From a checkpoint of a small transformer trained on Wikipedia.
Size: 13 layers, width 64, 2 heads of 32 (1 for keys and values), 1.62M parameters.
Architecture: RMSNorm before each block, rotary positions, no biases in attention or MLP, untied embeddings, normalized queries and keys.
Training: a variant of Muon for these matrices, 84M tokens.
Each number is 500 + 50 x the weight over its row's rms, rounded and kept within 0 to 999. Layers, rows and columns count from 0. Numbers have three digits each. The size before them is the row's rms in percent of the matrix's.

# layer 6 attention query, 64x64, rms 0.196, rows 0-63, columns 32-63
073:421555453600475395515508585520531442490528336521472428449423464498503460435491602508441500451483
077:477377477416532546529487465495578562455505545536505465491511495576485359499571504513492472490587
085:552574417545424482533528631460461529544505521568427537438524536424575546464522463513435563529482
101:480551512403446496523542393557587490479486460567630531598457530452493513482466533430492526510502
095:430421493500432400528520609462427471395517529537461537445410531447507511541463500500466564513448
078:507530489578485529453442434551446565588591384456489475479565489457494608520384515527488510551548
067:513481564556537534548539481516464538486545449509480607578499542573477549550518462492474468481532
058:496476444582452489432540621487524568464547453512466472428503471448530546616473517614579443479550
113:508533544535483529418416430569478467519498464512490468507462501534453484488471595437372505559486
136:463477556511486468576534605439496420475518464504491559513538495445548634537525491421535434471513
099:504484561475518472525447552476503556476420529438491528491513446439450581482551438534542495571523
113:570527535518397535449446507452477496425414525515463590440551487428459567558517577498548485440454
123:564442525521469509548530431449542460573573505514533475561503527454458408467417559464472557406530
097:487452508427547525486533451488506496555580458528579408567379505426434410407567450593495476463504
079:424564465551466471557467584441502409430476461477494543579531566435507458499510492545469434477487
092:413542475472552490513515454525511442579563493543541433559562498463578396430443506527432497460490
073:547621459464387511540537458492446508501502521525588556490460567477545542498420436412514516529397
075:476499494533543466438505523480482464551552419446481471520419403523486513574467601548519534420493
096:477507420464462537597545524438510513445503518618515525560505578486575400394514478500515445529469
074:550447526466567539453519398554587614473492564585560532546439496554481482497475534473439443441562
052:632525553387470526480496337525577493509452586514628520515476474549504455486444523458437549446524
072:566545441487464545533528439514520497552475533560538585571562531469569494490473506484480434539557
095:566579534440524556449458418595517595550490558438526521602519527554469521495497546599491475513493
070:515492528521501473513504602478355570545559451476409446455495609437454639548508478481515539504475
124:545482540501421424507465359498548485528572434435603426480504510518408445526509560560533536502523
221:478529442498555547520552610543426535377455580492399545426543550504594487447517468549435478498478
115:445432486455479395568521426497588482458607527478483493492482479522575531499468558421554611478497
077:586442409553581446444548554507490517469479505528497473485477455479562479467494558487479520432448
105:484519566523563501531467488574465453453511548454475443492465475537588520493505624514507495512429
132:477339573465522438568428460531513481539626474514512476525493532439507457627542567468522489509538
098:496492521501506465505465450548567522541519481559499454466389492444477463475598569510504524452516
114:569596431518569559378535502536479479430444582512402489505467447515481469427490425545487457528471
041:587599444493487470564491544551469457503456402512481488568440501470564551399498482467456551478570
036:442385553530579537443506421499555473519548497383506442551461445541411503563513542471522523503515
056:510537468489422455552509654443402476479532461573489476461509542426544545448467438573524494518468
080:514525467529595468570520487503536558462558563490400557480559476541528475383595517506424585451541
098:551517435479413498519527550517410463423546502600440549521415493462515549493475451518466539508434
105:437551497516544482534574451540445518469410536471487631531566454475610420461498436540505447601563
079:492447522478453580518460464462520553415501514471466619563438408596475444532474505442439476462551
095:485622490516471492480504515498523455527517483439492458420528529476536512618482589549455527464473
095:571508497561457442526515493510469488518627444398440469494582468467603539620503560484508538446539
109:499465601468520466517557530472535494591471507400558498545425492500515446564448462410511495518525
101:590469571527478541549430621513511549513469564454474521544513412432495451519538455493493444590482
091:470517534519507516461582448502460609495505559447490446551444530448458518532539399569482422513429
167:464565488481420603499528606461436478465471507480428510488562525467551543435522479487425514516491
115:510514437537552443556526487498481517528546491435456573526448507522522478472495420510492532546519
101:459487504548463572542569610512430497390483544521523532515422517463554479471501436531494471501510
089:421449498423604449509461505414585421515508494506465490496560443449548341435494466503534502558524
030:550514432421469535496531543536473569447518610570469559532578543540531515442425406544525461558528
049:533461514487555422466439493545519421592555408376549491471435444494471564494496555454467639464522
061:463561489502395547536582464499508561372482560621494548517597513503538448508471447546510375556459
070:564470477459552429526518495507479463457457428482499524441333506480499517507477531449471545445571
087:522512485440463576486521298529580560479434560527540610558468474567523427545465541446462428463498
074:504487615514525526491489412520566401423514473479520514509432445534497386512561460453502499566574
093:420447529565534530521486496541417554522472490466566512501459425564465506500477503473582482507534
102:461525467518422477533517633470390523504520397465418455420472547439503572555507462495551499492519
120:492460541475522507483391424468531536521542572505551457573465483529525468495459563484538522573452
135:482505565511497492513493428514490447506575495519574425564403472482455510481433512459619454465446
143:410398483514475468503512412503536460536520504448499474473438483548489456513411575466492534498512
112:557564510538494517414457452446525464437447501593543481509529528378447501374533413549540520547462
101:493545459482581475411524449530552494450438551533482485531430466578440520445518483440568497576492
135:576515383577484516546558562493502561420475563548464425388561540474528520475508438549390453480438
106:505526517566562524508486502483484538422550500537419534472607418476495461455497536501495536428462
128:538528548494408525491529500419481457529522521495586451562471480420490549582419602446557510540461
# layer 6 attention key, 32x64, rms 0.18, rows 0-31, columns 32-63
080:565486545430553485529436380562564495538496512556535514540466405486519470534454498544512433440530
061:396408487554497577469535490487539520447483529549529647547489468583505462499498491511520488544536
069:535574479488460429520508498534482532475486546492506443479412561474425543459511569511556537464418
081:440404535412473461437402568586569566509480522431533605556501406496526476447505448499518498502546
093:479580453495531522543470555450541516614519410411535462536485547486502571445617557542498574517486
103:474474492530479422496464546423498494463588530546443409505512469408518478469556429525496590509482
106:492428461531489501473507459431612437473499447591540534586470492456510400400459439531516463596564
125:443554511516388513456528656503376471550534530430433389416436536455523579530536507488497505494476
111:525596516534533526557488356420597544506450494590508522522385490542533456443513460557489564521462
113:481505524507623484511495401402521513505609399505580419518405474446494463578486498522492578472522
105:609469517416499546514444394439489495521553582561543434538534572478448501596532519427508417405473
088:510420480530542485558615482573540444425515484561496488452519560509511626576434416489487473514473
106:470481433444516506488490412508517449490523408513630472543496477498524420632439496457524498446519
087:444489419495527521550449466500516500475568518626414489472498456465495485516547485462481494405517
094:518514476614412438511466567416482459470488568550475505396519566514566445504497475471434528546438
126:513507507552488489477517667526464595485543467460551521461515601522398585478513420508536426527444
098:482512457579551434577554547419463442520586482473467340429481515518473529470515533583488529478457
100:533486512423548450544375469546585515487432502515559561553494478550524474495469502483503557453518
095:511410529543457510529495583463395523535577517447479537508578497469509550521459363522444594551558
101:513539558561534537504475459563562441398404509529556657567462496563536503537514529457559478556492
097:469369522517567540486456544453497538532549467481464528513597502509506459450543414552428537494592
088:503431428490552552564495450462583524481503569521565659519560506506479493363451501521484499464595
085:532455570598575461479496498464416441530537503512480342482491533478606512497567625424554505408472
105:549543566438443532437511542506358467512508509486489418436421555529581594552530577469597447507494
088:482452493433563506483578426565546455543479417510518534508489441468439538509473560446498488452552
126:380511471538490534424589516543452502415459561450478557517440467525502490468501486485498486509415
119:520466457440458478555447452473551430509468528576581483481443557472518488502463521398479466337562
106:482520400485640521587579509484487529482535509565470525472448471461523472510520491427490418564586
095:459463489559577492480433624540385484523559447482415571465556507480546466507507433606484589523446
110:517555542511498501437497422531593594565470521430564537601448447522436551423403476509499522461511
105:515443531512427547445521472492496463505544564553535501443581605448396430449499473460452424523459
100:508561513496567479491444547448541457516451351375518522503501528464403455532512470413476521506481
# layer 6 attention value, 32x64, rms 0.225, rows 0-31, columns 32-63
096:451574480404462563606472555560498530534478538604535470453523464474471462450520469473418452571446
089:573545490583525443525479484474399566565494528530559554537463513486466531521434547383505491603600
101:559486558548500410550519527527496555528449576413498610488539504492540629549488430476581501482466
109:436461558533489482492491491468500522502415523499435496507590506612473532489432423372513521604563
100:480461461468557397566522519461545476495481554410498484503594550457501487601608520448493459449409
094:467498437426447449490412484437488504462452470492560533442481453438533519463552482530501568466566
088:452551453481432510563539529497530449464491467522461468524484571507493578409542524504549527465467
097:595440519467448484396473522456549547416524495450517481472523464523469541519503448478590499505503
111:528500539558523421580459446476499520528543548507522551506410441511563481533518433495491526442523
103:480526477523613513467549502510540540411483565486540461543385441522465456516582528452455472406562
105:499571449524433474508517474563592480547486458544571471427537526505523481492564484597559458477483
103:523444421501575551542658573566535525499540492461467405536425489565420537473484550556491519527513
100:487519553547516626444467430494459476549509417534519497538467466433534477506502580505511427546495
091:485549513469404461604440551538486464562532386511568475481539596477508471522451504503508472478546
094:561432510432456503456615576500559494497520515547461518455547461419505470539328486440489542510490
095:464486522453449513527503466451511504487527468525484487389505552413456574426608563460489495527423
099:644547581440442561501509473502571568523495438491500518502459473498503518559508438497560497424438
107:518455488424541420565522550435444438460498508409527460486454508509519477509402442484468512497511
101:458498362401498538529541484537405422422520478526546528432471522539502497518531496532549456479501
095:543460517562488409475528437564493479546527419522564494484487479492493550512479511491565478561510
090:476516543425581537497489421579481525515529456568479460506472450629568485525518454385489573516447
100:504462530491533498452478490580472566471535481512501426419512473520449534416572396498545430524490
095:480590495548557409515487477522450551399515428448461518554559531497471428571582496475544481531468
098:516551515492481434483436497422412500575571463551515511556551481487413463445553405555518533378500
113:546521582447596519483541486502478526537539534511570477615518475471469503487499528561536537531472
100:481518569525548442546580546432465487449578519538411512522516532493640498633551555502420529481460
088:456413501550440490514475590529475572516578502504534495351530521562448482457566551457472532521559
114:424481486533349555530414481521485534530485572458531458596469445530488491563500464496569431412540
111:531512540558456579507460590436496580490516475536446617499575487393564511530498498507525380466484
103:562467516501529460494546467519465407544484524517550417554492474554545496525566549507593495523508
097:508472557454515458376529402531492574552502581533540567510498530489470588550434542472425430453534
105:461457493500445488501557489507475520514532506583516450547537561464582496568551528599471550485509
# layer 6 attention output (transposed), 64x64, rms 0.254, rows 0-63, columns 32-63
106:456532576491492525551505575498567489560517448410555588536570519499399505473587487550461510484473
092:536398514608480471620511428476516484500550536462444527473466444482485508546504475592518499511512
113:530507492469461469492498486590404516479592484461479557520518499560458601577412556448556462460527
117:530458530546505471453472479509490403453561477558488509533508477571475480568510523431469532509396
110:516487474549544484496441563533491532457477477566541417446460628501489482589529609502444464425494
111:521523503428521486464562579580573560621516414594493433568418494530496603478456436546494472521451
103:534532508553412426475517496522474404503505495611621529548547539520497475490575529471448568400492
110:413427502428464477362434562450525509510419509540486539573515473461497454403437426479507492468610
151:488561400437463472535544405473525564538543588549506437436429411506477441502467498500445555405550
109:469546532352474462466476394493484538491478444481543563448492610571455407533533461502496492447494
124:444468525463606461505481438394568509560481429478420556482539529457387548502528458508498509449429
099:488529482473486467587504562446542597473515616487449504474468483517449457535523614476631518509529
116:436439531542471519467523507443463472585515450459524533425459512437533502415551483488433459533567
105:556453509565514548555467597428521490606477425528509440517514474501506436529394521496349462466484
106:474457618480507489478559546613519527473452532452513509496536491518476546541515477489522527496546
113:437476502419568530469546544361493512613472481496530524487494517438432487481489570394480489530416
106:463549486477535592474547557479500590432429474550533509599466522456588486463603512493419499413568
116:555451509465495481523534637578461493481530460546505430459442462595454407581436478538466535472481
103:496543546417457429495485441513489459506437382547470533506526552490469405450494583438461551462534
111:534509496521537506547639460542425514443492447510528506480378450443515499456484518482567484458518
106:384476508414447463477542545478487472459572442442466463655558439488604486532507502501431534558431
114:374496487491555590461514502483530489562476485509439438543451537465534472441440559466465508485460
103:526502537511447414456445453517462510498477499500425586480562498583538496560586463483566550437494
098:409480454555474460494596547506561468502550428483567590599503491546435514537478385542487468495553
119:516631405463449504565455529513496499452462509574496596539552566504566407583447479563541496529524
118:456508473570476402500440548476504512429533590528518428412550518472488500598431537530531569433464
119:534465524470460431495505487450614471526504500431383392514421527470415468477539495430484479416519
110:482521566531397525469566481481563563459511595411470485611541424501437527486492461471513393572508
113:556464529571507473422484471475446534444623553471515468515564545576497582474508527410516545493541
108:557505420528459569546547530447491483554448549613418543384496485471496398508463640525550472513471
123:526582439464466499487528427509508475491580492559515449413465582523583522584497499448384495508553
128:521478496560500408450461481463506596462523568520513487469525501436502516569386465550542417495497
082:518493573516580533550513585510493486517469407465425516480532486479509496448533384582525462537521
077:514486420446490562439576474572489427507522501480508641582467455487525546553564463404530521514528
087:543447463481535477485516611514449533535556491477543451562432580597413526529475455417451516525511
092:488556544456497529539527528536494409463536504521544473505558439447547484398505485564489501576505
075:571556469503488557504533470504570621614481557565501618431493558509556431505567488540462447493562
072:573441430550531555575549489482487580602520469510437482502459527457519498530582529524514498488515
090:482554477557608548453593483472530564462488523529424578515572471459479546472429502507560429507527
091:480484473545547513584492559529394505524511491472459537531421529527510546542500548495522530537464
080:548558573507434598492527438589390501536509473469584492552501539602633525498516456541470446495505
092:573543482524440495522532414513512532570522560550493420500545488507566555536588584503498537513408
107:540491462605504534466496493577572525545509526503596548518583478488478496443417538461526485406494
105:562579541549547543453444566498592522406475482548439399435506521474470483541575580489567464526513
087:482456463523497496548509483532455492540527463429499670492455494559531552445409388525467580445566
085:536458496463474550440609482493548534576583606510478462491542588497530569511586403478522546402507
083:519471504478532496489410519471413516452536504507478531487531612519490515479422549502482536447498
079:513504587463518501481505528552534500505401489489416443533344564457439582522513448501485486565514
077:591496490610479559444583458549493495471590404468498554490493439493484529467506596443503433473516
069:547504549482542512572517564501554518469482494466451468563494495503530557523661561517501493539472
085:544472450511515462537565539405516485553550455412475476431380498510485545553490525510490514404528
081:477587498500463502530550419543455387548505506557484498487491475411571453504542421586490588460485
093:544512548592440520590582436565479406522462535498552529474573519522574456497551489529530523543563
076:512462510520525502489520576481497483422529455544453505597594481454452553556609513448549482537478
094:443386515498589558557510519537558566579515490409497397556466471446477503441590500510453472510512
089:411385441634469477571534480521539522487520449400585499419485529563533452549476496483436534459553
096:425425545516513439450501533527394425507579487510541566505467463452536549459442492539429504502464
077:463500437527370519454525514547520483475465467498606451439479507536524480507567463452467477504527
080:589572480524505520540519589578455501458531555528576468537588466531487511447475543542505520476601
094:525488530507480542474577348456549589471444473543500445477537491493521648533606458523513458550462
092:507417482442443440505480513478439505501559440508501613497436556576480525457555553507454539451597
090:545500517523484503527528504582554510570521448485589570546596619545511538441503475448526522494546
084:515443550515470513499504442510509519428521489454472541547473522460474613589505521474598514444478
074:569573529555504554500536408418569491502509472488490540529586465451401465523531528486540476501536
# layer 6 MLP gate, 256x64, rms 0.24, rows 0-72, columns 32-63
091:474487457461553419535587615444495520544480480505521439517522555516553489566469494515470530468506
099:490607537540466481420532459564465481491546450476416507440518540524531516557494393425504506432435
094:472466485520491516433571459472534446530554482476339528392460531534480489468458432438481468436459
119:428489521431466498553564501493518443551463449446423495406478540469546490433574455488572442497428
110:491587551468433544449471518586497507462501483506472442460444540456494507491530470475516456427499
118:486511563546558448460512517558604553519518453469454597408404525488490547536546465567540549490519
112:491496590471539555542539597535432449481533480442451498635528488468529494507564562503483458587469
099:485456519478525548565545469472478555500549536531424500487531549446539543520436485630576590424508
118:525504586516451484561544483514528473485487573474566377416475475480377560528512493545556494598411
095:417499554524444499434611535510491438485536524573521476481518435545572502557458459579560494563537
083:535526481557463478497545571519505597490463471495493494505503440489504422540565545531455543414499
104:520446435392453414452547476371535491506406440453510489451508603517492498616464547521538485499541
090:510499568479515476482468534476440482594501431501527519557465447525437503429562446577460545524452
104:403434594525452503489562596425505443496434519571495483473570529477426476513553510468456489543527
104:490457525476509473432524475575436486410519594488573464463510556458553534547494490488569575516499
105:484506538510517520489484539445386493428604584565412494548460454509583585554549506448497466469426
113:408541570495528472474537529520547549493499406523476534476513562453499534582464482549467428530547
111:432490523437457517455461482521566568483519480423407445467559563480494557474550428492554556502474
109:458530502585534469435503548419437411585511429512504511452551484518495472541540504597559570474531
104:439543557559416516569487467562375454477528445504517480393471476544515478471527460511537478627385
094:470493459577421514580481479472507590567533459603565472467536428475527559557466414502492540447444
102:552489516475511489532482499548494599522533561501535493468532569503470477470478414562466574441546
104:479542517409523503339517580488492502500446521426425524532558505380529538487436474539448568448514
112:404452494565538519489572570521498492552523528427466437562489452487506474470472450494499480498392
099:433496435541455508536492526525504586590502578466491506399501473508508467490558602450432455436480
106:611500494422480506377517514512509477470504482518537478389579494397400477586419549512581497468465
118:513496606451511502447505523471414515452533453494485536469556532413436545549505506521550441613475
116:476557585476456536431461542520452384592449517568403416543586530513471487505568472529457503534486
087:446548502464553484488576486484486568467563407500414509525450504515570568519605512503468481364533
090:450476516478493455513495491497488476494522476498404503599560482535468519564519519476564395639496
107:515519471619495465468504580531486531559498456544536481515552463477479587524465425535510470481433
087:470501501498413369480448527530514410412450489421497529506486447473579548461423392541465504525445
086:543487480564542534521502524478510464553540458528417628513470519470581557532382524520503482434540
090:443440446521507464566448580487505531572482481465550419526456545433521459463505566388453529476542
118:593580466502511438532509608500528548541521522540518434435488557498475575449508542482511499409574
100:418560430541545539486576533499441544504543557591507430556479530466470539529496448564434471432458
098:460466450481453466402555484541497497607534484504481540472469495463573531468491485480362571427541
080:474484386460528444477554506497524553497618457405537448532468598483608519488492475406552489541454
098:523555562581462553532561540572475559532515530501566426502518480487565452554532617449527510553485
109:422530594498546562549553559530502419455494501535487453521502525507574502449570466512548511521517
108:511599468449537474530579508572492448522566491521459471539555477522434498565518545573444576423538
092:548469538549568439531535503521488474399436507464511479511406547428494525469519500453487444520511
090:499477519507439589521583569524433463563625424549465496488468505491474515543539488472491511564482
114:473496485585547486546544560549394495423543431469513473538538429447471503523456452531518508534550
095:431494459519430485461524550556421445415523557442476538503532526501463513578501564453495518414492
106:557476523440497466465500512456524431459420448498489443521563643497475567547508580566497530490535
098:423488513505506458542394513502548446562539433554380481537467439453478460440486546493436516577539
107:530543560507452525533564416540480473490472584462420490434497548441470488552434520470503417588409
115:473508532494451541541568501475414410468540352545494531416479497505459545503470447535517452578488
101:508537504465563459454544491543504578475519460576440427483585508470510449531548626407518425521503
100:462491478397427426567500545430551530508625467486467429518478505524506522523537548471530570507524
104:466465477532480488521499457487413467610482464594485538552439564539495491523452457516404585418497
094:481506595432516582387468504491473487537432533583512520474484497465508529517590448495519504528448
100:410572434480519527445471531511458542419576458510516393501534490451544522520459487555419522449577
096:512570568546499494469533547523476425507462479450450540475464477435516536561468401545582482552483
069:607483477394461476427544485536529515550462497497537494463509557491513583448509556492525612457482
107:476488525564442446494532543436536410455479484512442467498470475502511613524503482519625550589507
104:525494502504425477514501461530467565430502513438611519476487532552528567476403449481552469504441
092:446553435466500588402529581550506578463533470538481496501501538523618459484544486425565492429475
081:515474402438531525432424529504466486442533446480419433403502511535467513457471492414489552487458
105:552624512504406437539446540495495571541581464565488447503587427501518544573460516441528508518536
094:433494560546530473507458486518443427429462549599498464477526472474561448438511507505612442575422
092:563426474516480571538541520497486440610612505539475469500444575584491521468543483499503440541532
096:452523525504465568534496511424458451607503509516472476541577521561487503500523497512462500481428
088:465499552433451435599465519447477465563537515457492447530494464482493596550490501495531449441608
113:406513554452501613578563475487540457518492451525414502472570513415516469548529458501457520521386
106:471533426519463457548488523439499468506488511455517543539592414509398541577498453572668550543504
104:428473424510480501527538530472560488430453607476468528469500510463529527492427437508481560457542
081:437466516399530367517472510552436478490555445481529458413459458518443571479459517593522472494514
083:491495583549538514462502598522481507545514534472526520540478495402410520470488515626490459455459
106:454496524411561508502613560483497424481489464524438556598497384499567537566473443461489439551458
108:496498575443529468477457452475435508491531490552427385519591536512549480527609433422492491468424
102:441508551471552461459461527419435503458504421505490470553358610528481583541526502451523460549505
# layer 6 MLP up, 256x64, rms 0.247, rows 0-72, columns 32-63
110:465464503445446472480442442514550477557478465559534502488463537532430492461496517452422483431476
096:518469582440469538510498377538503521495502463468412524462563552523487545577631568493526533462507
094:474550537467541493513444482532548524544557491510535529505583479426485477605528489559536475589493
118:516481476573486421501489533559407497504462515493532513457559524596435497554487549587471415497453
098:438464501529516490375484488501470491409602500435438493559483532365486444504530485447487535526479
096:548519547548499549457473426477525494512553476511532488542548450493473457599449582536556521506507
116:410517507450500543584561550593473483480467443461473515540567486530461370482441522503490477556514
095:495459498557587526541419553465458544472534488419463514521472457457453529466407438556556488554538
102:538498575459425414504511469401528506447451499485550485471511598441526497495478610539544483509548
084:529474577512490519539596508523468498489523530620560518446550493427474493585434472462494478476551
091:552492463454513461463437473561420585496499487459528492566417521527554430515544522616442570520520
096:498571528586504513447422525552484517642611552574447541557446486527491529451542523515457538585438
090:488437436544466435479552522422585544590430467458540506469495500444521409472470508469511511494507
108:490543504480529530442563477487496425519582471594459472625509574546568538504614523449504541537499
087:495510437441527549450536478533484534443541469491551549563590527497564496351511556432459540498516
089:558549537480416488519589505518524483530489483489539570535517589516498432484435427567456527506484
106:513494554543521575466507514454466452509502444428517466535523397462524437453459489557507403549458
105:554535491524568482531556527487485500529477478464548476459496524506455543571416526458502453389598
111:546527498438532537518476463500485500533453499563403529452380481437450482544518592504463515435483
097:461467493544477424459550460536440427491581421484540398480502529554554474372577570518532550497501
086:557548499527498531554445507557535505500460623560467458514512616514432441539589456444511574497539
091:494482406470578563498466474520558469501523674481429531545479523485501542525582510458544495495467
105:396490608474545525585459589522535505469576494524446509438458503497459489535494524454462559598477
112:408472519544413481614480434485518539447533503479538532451533499562599572538482512551641466480511
088:420506548497463516451503622445488553581439522466522581535543435467505535529406485528477474552503
107:479484488527483491578486481503599508526532514491397455532444425531537587531503569487434546560553
120:453393535518552479461517455519558579523548459472460601424517535566486547508465510459522538466418
108:482367563514553537513506481530404449478565527527477474503468512511558558517500566514373547543586
096:533563533454493570502530541560538620494515459427535445427474595528573590463570468488517524481601
096:552481442426548469542470576520438429529479554551505513556544449478537465469604525544414418478542
113:504465490440470448462515454614484479435539432502495461508456491572563526524474545477458447490430
092:477472578603422547469531581621402504513540534547518507470525552468492557533459495459583484542485
096:544465476583494503494559608456524497532383572474503485469514529482473439541470429465549495504585
102:589537488461508513485526525463528649515518488542437474516460544538483575555476513551572572421491
099:457574575525540487487502460525467465550486408562603445517423484425527493452495444546479503586508
091:469415505465523567414599491478486480468462562512450557464427408541469580515565478538474458433532
084:571453484558515528511498408539497454430506560433464595504461478486551415526541419451504398461415
102:506593592534482521546476519479473409436530526480429565466563463496510527423532556489502362552524
102:535547556503423485423550533530497558533519561455479528516535475574497445447510455473504406531554
106:545550535498534519509424514487490422488420554466552488451520532565453482507508494447570464526555
103:450505544440489461351409479467455487550477581427517561428465513515422490493489422514434476495513
102:492474494536521463538526539464442484587555434522500588548468407427480583450511392585484517496456
119:519534407525489494442494464380575520535444571520501470471539496497424516461464533535468434387481
114:497500562548449569566502522502419470509436366515451531540527559446506487516483552479493572525529
108:508532579464480459445499546557460512358428589490516613603487523521469471520533499451540463484435
099:457551417410517511524523393525511549545590459487438472526546441549482525491421522545436463584510
096:565558496423484496431435541586572510489438422487396492538508440479539510541599514402471529518441
090:628450511496474548515530455482439536553462515526465497418411546571461498510445532531474520517531
114:484458532434473560495594537503490462442515543459422518521529552525484400485625557523405498443478
097:551450421529465559500567504490585492499505545512424532459496568595539501537455597545442472507556
109:499471540418496511383530501461521492553592499606474540458528418479556573511521465491583524558527
069:622516516461581477462549472579527474395429543532458654488474418491537446524503539508433505458533
101:491595530476502463571439536482490554630524503522476603555432491509446477558452570479577529551469
097:455579502488440492521439505524533493522462526445551472546521445425546415384454474446508437479560
118:536539525478584519454389516453528417502408422575599500463540521501484513534528506413528440529519
082:437487393612499477487503508571414470552526504530531504572578442494442499481495545536494578465517
110:497493475524432448506514456423447397442542461437557481426582522567436483427433502482509462502475
111:464406509501566522563508565558460493582429500390461543582433562572562650498480520496477489496497
097:523464511427492446583543455489490400578468550609473462405475510477488486465519592414506579530510
102:456392416527496533461572390516526588598580536444555500534546467485553554505527492467545482461569
116:502494563455560611452486539473531503547346544502469441590499587465489464488503515573546488500446
085:553461588544545515431575484425558452511455527538436637492403447511502531589503483553391487386479
098:465563477490487444486449475484547548527411492525474542483550479511446515562440432540537512462517
101:535530520425530539448534491526411510441422566452469563584426444495511521502458442497529534581580
084:518491457444429500515489484545514554453539508479486556509566475508434450508473547451427605629443
105:467460572524489576553463516487508504509523418438431511508584541531597497515520589470441473610489
107:435471544527531502567489571548483443531468594491514475502486414506586455521465441539521602553461
100:451464486472548578504462453482559492553490541487418497558414657550540550576461518534488551474489
078:551511436507405578566562534502575469533560500507500581471434488497441461568505491469476602495504
086:471470416454472550486558443451440510435549444424509545463490530575486484513530504461457553521478
110:439487421501453511524536588453483563638585499483528529535502578594515457432449501477505513464582
101:543489516448519465501553508451476427506525470523508442580508449520476422470384426537478482546528
091:523496498473554487547498441459520481461463487501582507534491461540465559549549575490544585581433
# layer 6 MLP down (transposed), 256x64, rms 0.174, rows 0-72, columns 32-63
110:542391537502522572492447624493457522499544485635440500507501562532480447438449574513400482444449
093:477476487419559457559458552494480447433477586554522636539444541475531432496495637450486480533468
096:494429503490498567439574448459513515456432580450439444536503438475501488521455532497401412480493
119:493603593545539390536475489528485505505524537599459462524473429496486521504407517528469413508429
105:446539507494536459570465587537502538520497429511475523433500432453484449480565564503453504469518
112:448471472417564449446469619503632484472465459513453505508459463455458521509502476543484525440549
114:533485385488518474416451323423488479459463457512509560509507418555516477499453494506523521447457
094:447476553485564552532505481538540529473435530618419524488535560520580482496511582617450551468522
106:454519568493549496483363520570567556486444479517511449554407549518448421435469447493440593468535
094:475423431428467542509393407498498543519544506469483596535495508507443501443553467412474552468477
093:542487434473433433482509452471410452413448418451439452498427457537530428438520539520521452541554
102:445445388476493525515572662471527469444508422551567497399501528486453505491383506568507487515477
091:476539485548554476502499442405536529529416448481483566479517490444455484473436436483449502547505
100:464407484468493537552481524545467466411511548471422497508564566512489519468506609468487473407554
090:505520551467537486477558460538547427447487427595493515589462443504466460437481464531475434457589
093:390511482434539543412654422476509477522463510420555582475516544543569556414477479496429524519464
102:502507506462513384389450569471493493575528464473387567477536540495502495472473442538481462505447
119:549613533474500439552471609514451502444519500525494565505442492537428556429579518473481468517567
102:475407541517589435482477453464555504618527415456537445474495554438381507414460579517511548436479
096:472507533506472512475484495627515468473483448508489546437526486468597562381463575440490546503532
092:486642508455596426470559424525482498434507405518461406487487541598458534446466484531562479518494
099:471445455543480535481481449496527483468444458547479540595453479429448507450516548519572464535488
110:500453468577527490517423442491475400530450492618461500515527498475568565459612477360470442491455
110:451530454598548508485527613491620527480535518513446533429458457496539501438472455490496468475445
100:403558516554580503517515472543404522516488517446469416500438552514504463505498584476481537431438
109:503489391578542459495511548467513487529501538563420430525567549529532557518527501555502468406506
107:498481558433439501454432513478498394566574506527470374410482555464410422463534481373469522481517
110:518465541467501551518484597480401500513533502566442565551435494529537476539563477517466593582498
099:462497570499527452478567464455496513508436460452417493531475606445511455585498510538506570617592
097:608485450460538497519351558478457391502493396490488579535511542573556452571474534474518485483514
113:472441492484536563480532566584529526482552440640467495433532397570508499493519486508483454534467
104:446522503432506356408469357508511504468520532485530414542529522556586543502511514541499512568457
095:516593544444542451496471387528480538465572396482488586559464505506505599490489659508466521495531
102:568532393407431547485527446538495540562504416558447489476515652518476491553499510531557474470566
111:509544476446471393522555501543470476561488537519581587494479522525474556429481552502476413567491
096:479435446504472554581486392495526513547559512446491346483486539528495513481606446439500548617562
091:495547442484469545578425474409521476466448606469454492515481483562452520496471543521548471475506
099:423428606506580525521448504521431501448443576448457524535532474443561479581438503474461480486517
104:427506414394504464463497350438420546480417502519416498517427551523473445545492528485503517545526
107:487470551493506516510448497457460510420602500515479317549510442540473499464509546482501499535463
092:488568522404588440534440614489506556455554430588497465501505407497547540547464536508487471514562
096:556441412568531423507478479571465516471502423458545402461436524515483483495571550534482464584503
112:547503477610473442458579583425488472566487504474501479502536483460347486531450505392449502463540
107:500482497400490427482436405513424554579503593559452540461476510501475510409551514448452518469431
115:480408564464486516509508490458557530452460581542472443531504565556564428514531534462469447566545
110:460520501551428468511443496543440569501477457531485552422498455507533536432475457532440550516558
092:461527524552489424479484404563481510537435556539494507458488471518570495462463475490408481558497
094:476494495476485424466516498515568504561479513447491507530509489496582476413550539412519544412598
114:554494569492465531505513432518447522619485475563492410500466455491484529439492502479491563412609
100:491470511490456454532521474482500439570462531480518650512375447602517510466513437505549545421486
098:434434527452498458476498579558510553548507497500466419524546453394467460488489618470615599471556
106:506512434471488534494537455508563527361558536408522485532549468470555540541570561499584476614530
097:482513481545513440525544475564484405446511524508603376518461515520505503381437478468465470456520
106:586574595460504526539487387561426494517443478464464456555529419482494497467585506553553568401506
115:527537461477526614495518657490487507496472515502494484527423532542426466425470580402571473453465
082:595468539589463484523511498555518457553543534496479592497584485495535632468540442576528568429482
117:416481569499500493516499373501473489422585528457471481459478536485472410484469543537477552509450
100:468476509526424543436457448496527534508489476619515368462480507515454423449475543563501453566559
098:525542484515553570471484449477469491431494612584549493499460601468499491537593559562581572557567
114:551506403454471477537572596517531513498483525468531457520526499550596542387541512431566476538536
111:457583578541406546474545464425549573495538497500509598440504522416504498482538452559491503489333
088:554570404497492439421605530509538560495590409439472493602490540541498565515490525563511488521546
097:503500494528475420479566560498479506608560454538526418409476517475523458484504517516465429503457
102:515486504500538422547593468518423532430453514449519518499429445467636523471549489554505458504528
094:445499411430401517444550401549516578419557513495451500492518450507482500525467428499535591570483
101:396479527536513608500471551476499518591457462556390524492422557472480446593493568511515533521489
105:469481450517453498564462437559580421444494493474487504488498414475625546504482486533565468530489
100:540446605516451392485542514482483510442585543490651481498498457487512511463607516532475509507457
083:472565505538493527432529512474434452549553469455428532483428400567436557566472510498544565425527
086:484517524548541567567573414540534497554522530549461534425518523502595471573489519579512490515393
100:526526512399531454520472636398539425453499500433478516500455367452566568502534513438550529451436
100:516494512492433418476432612447483537575496483563483417534474599469510494559468457560435523564475
090:519447505444479478583525463483566489405501484591422384450462440480464491501484576589548577456488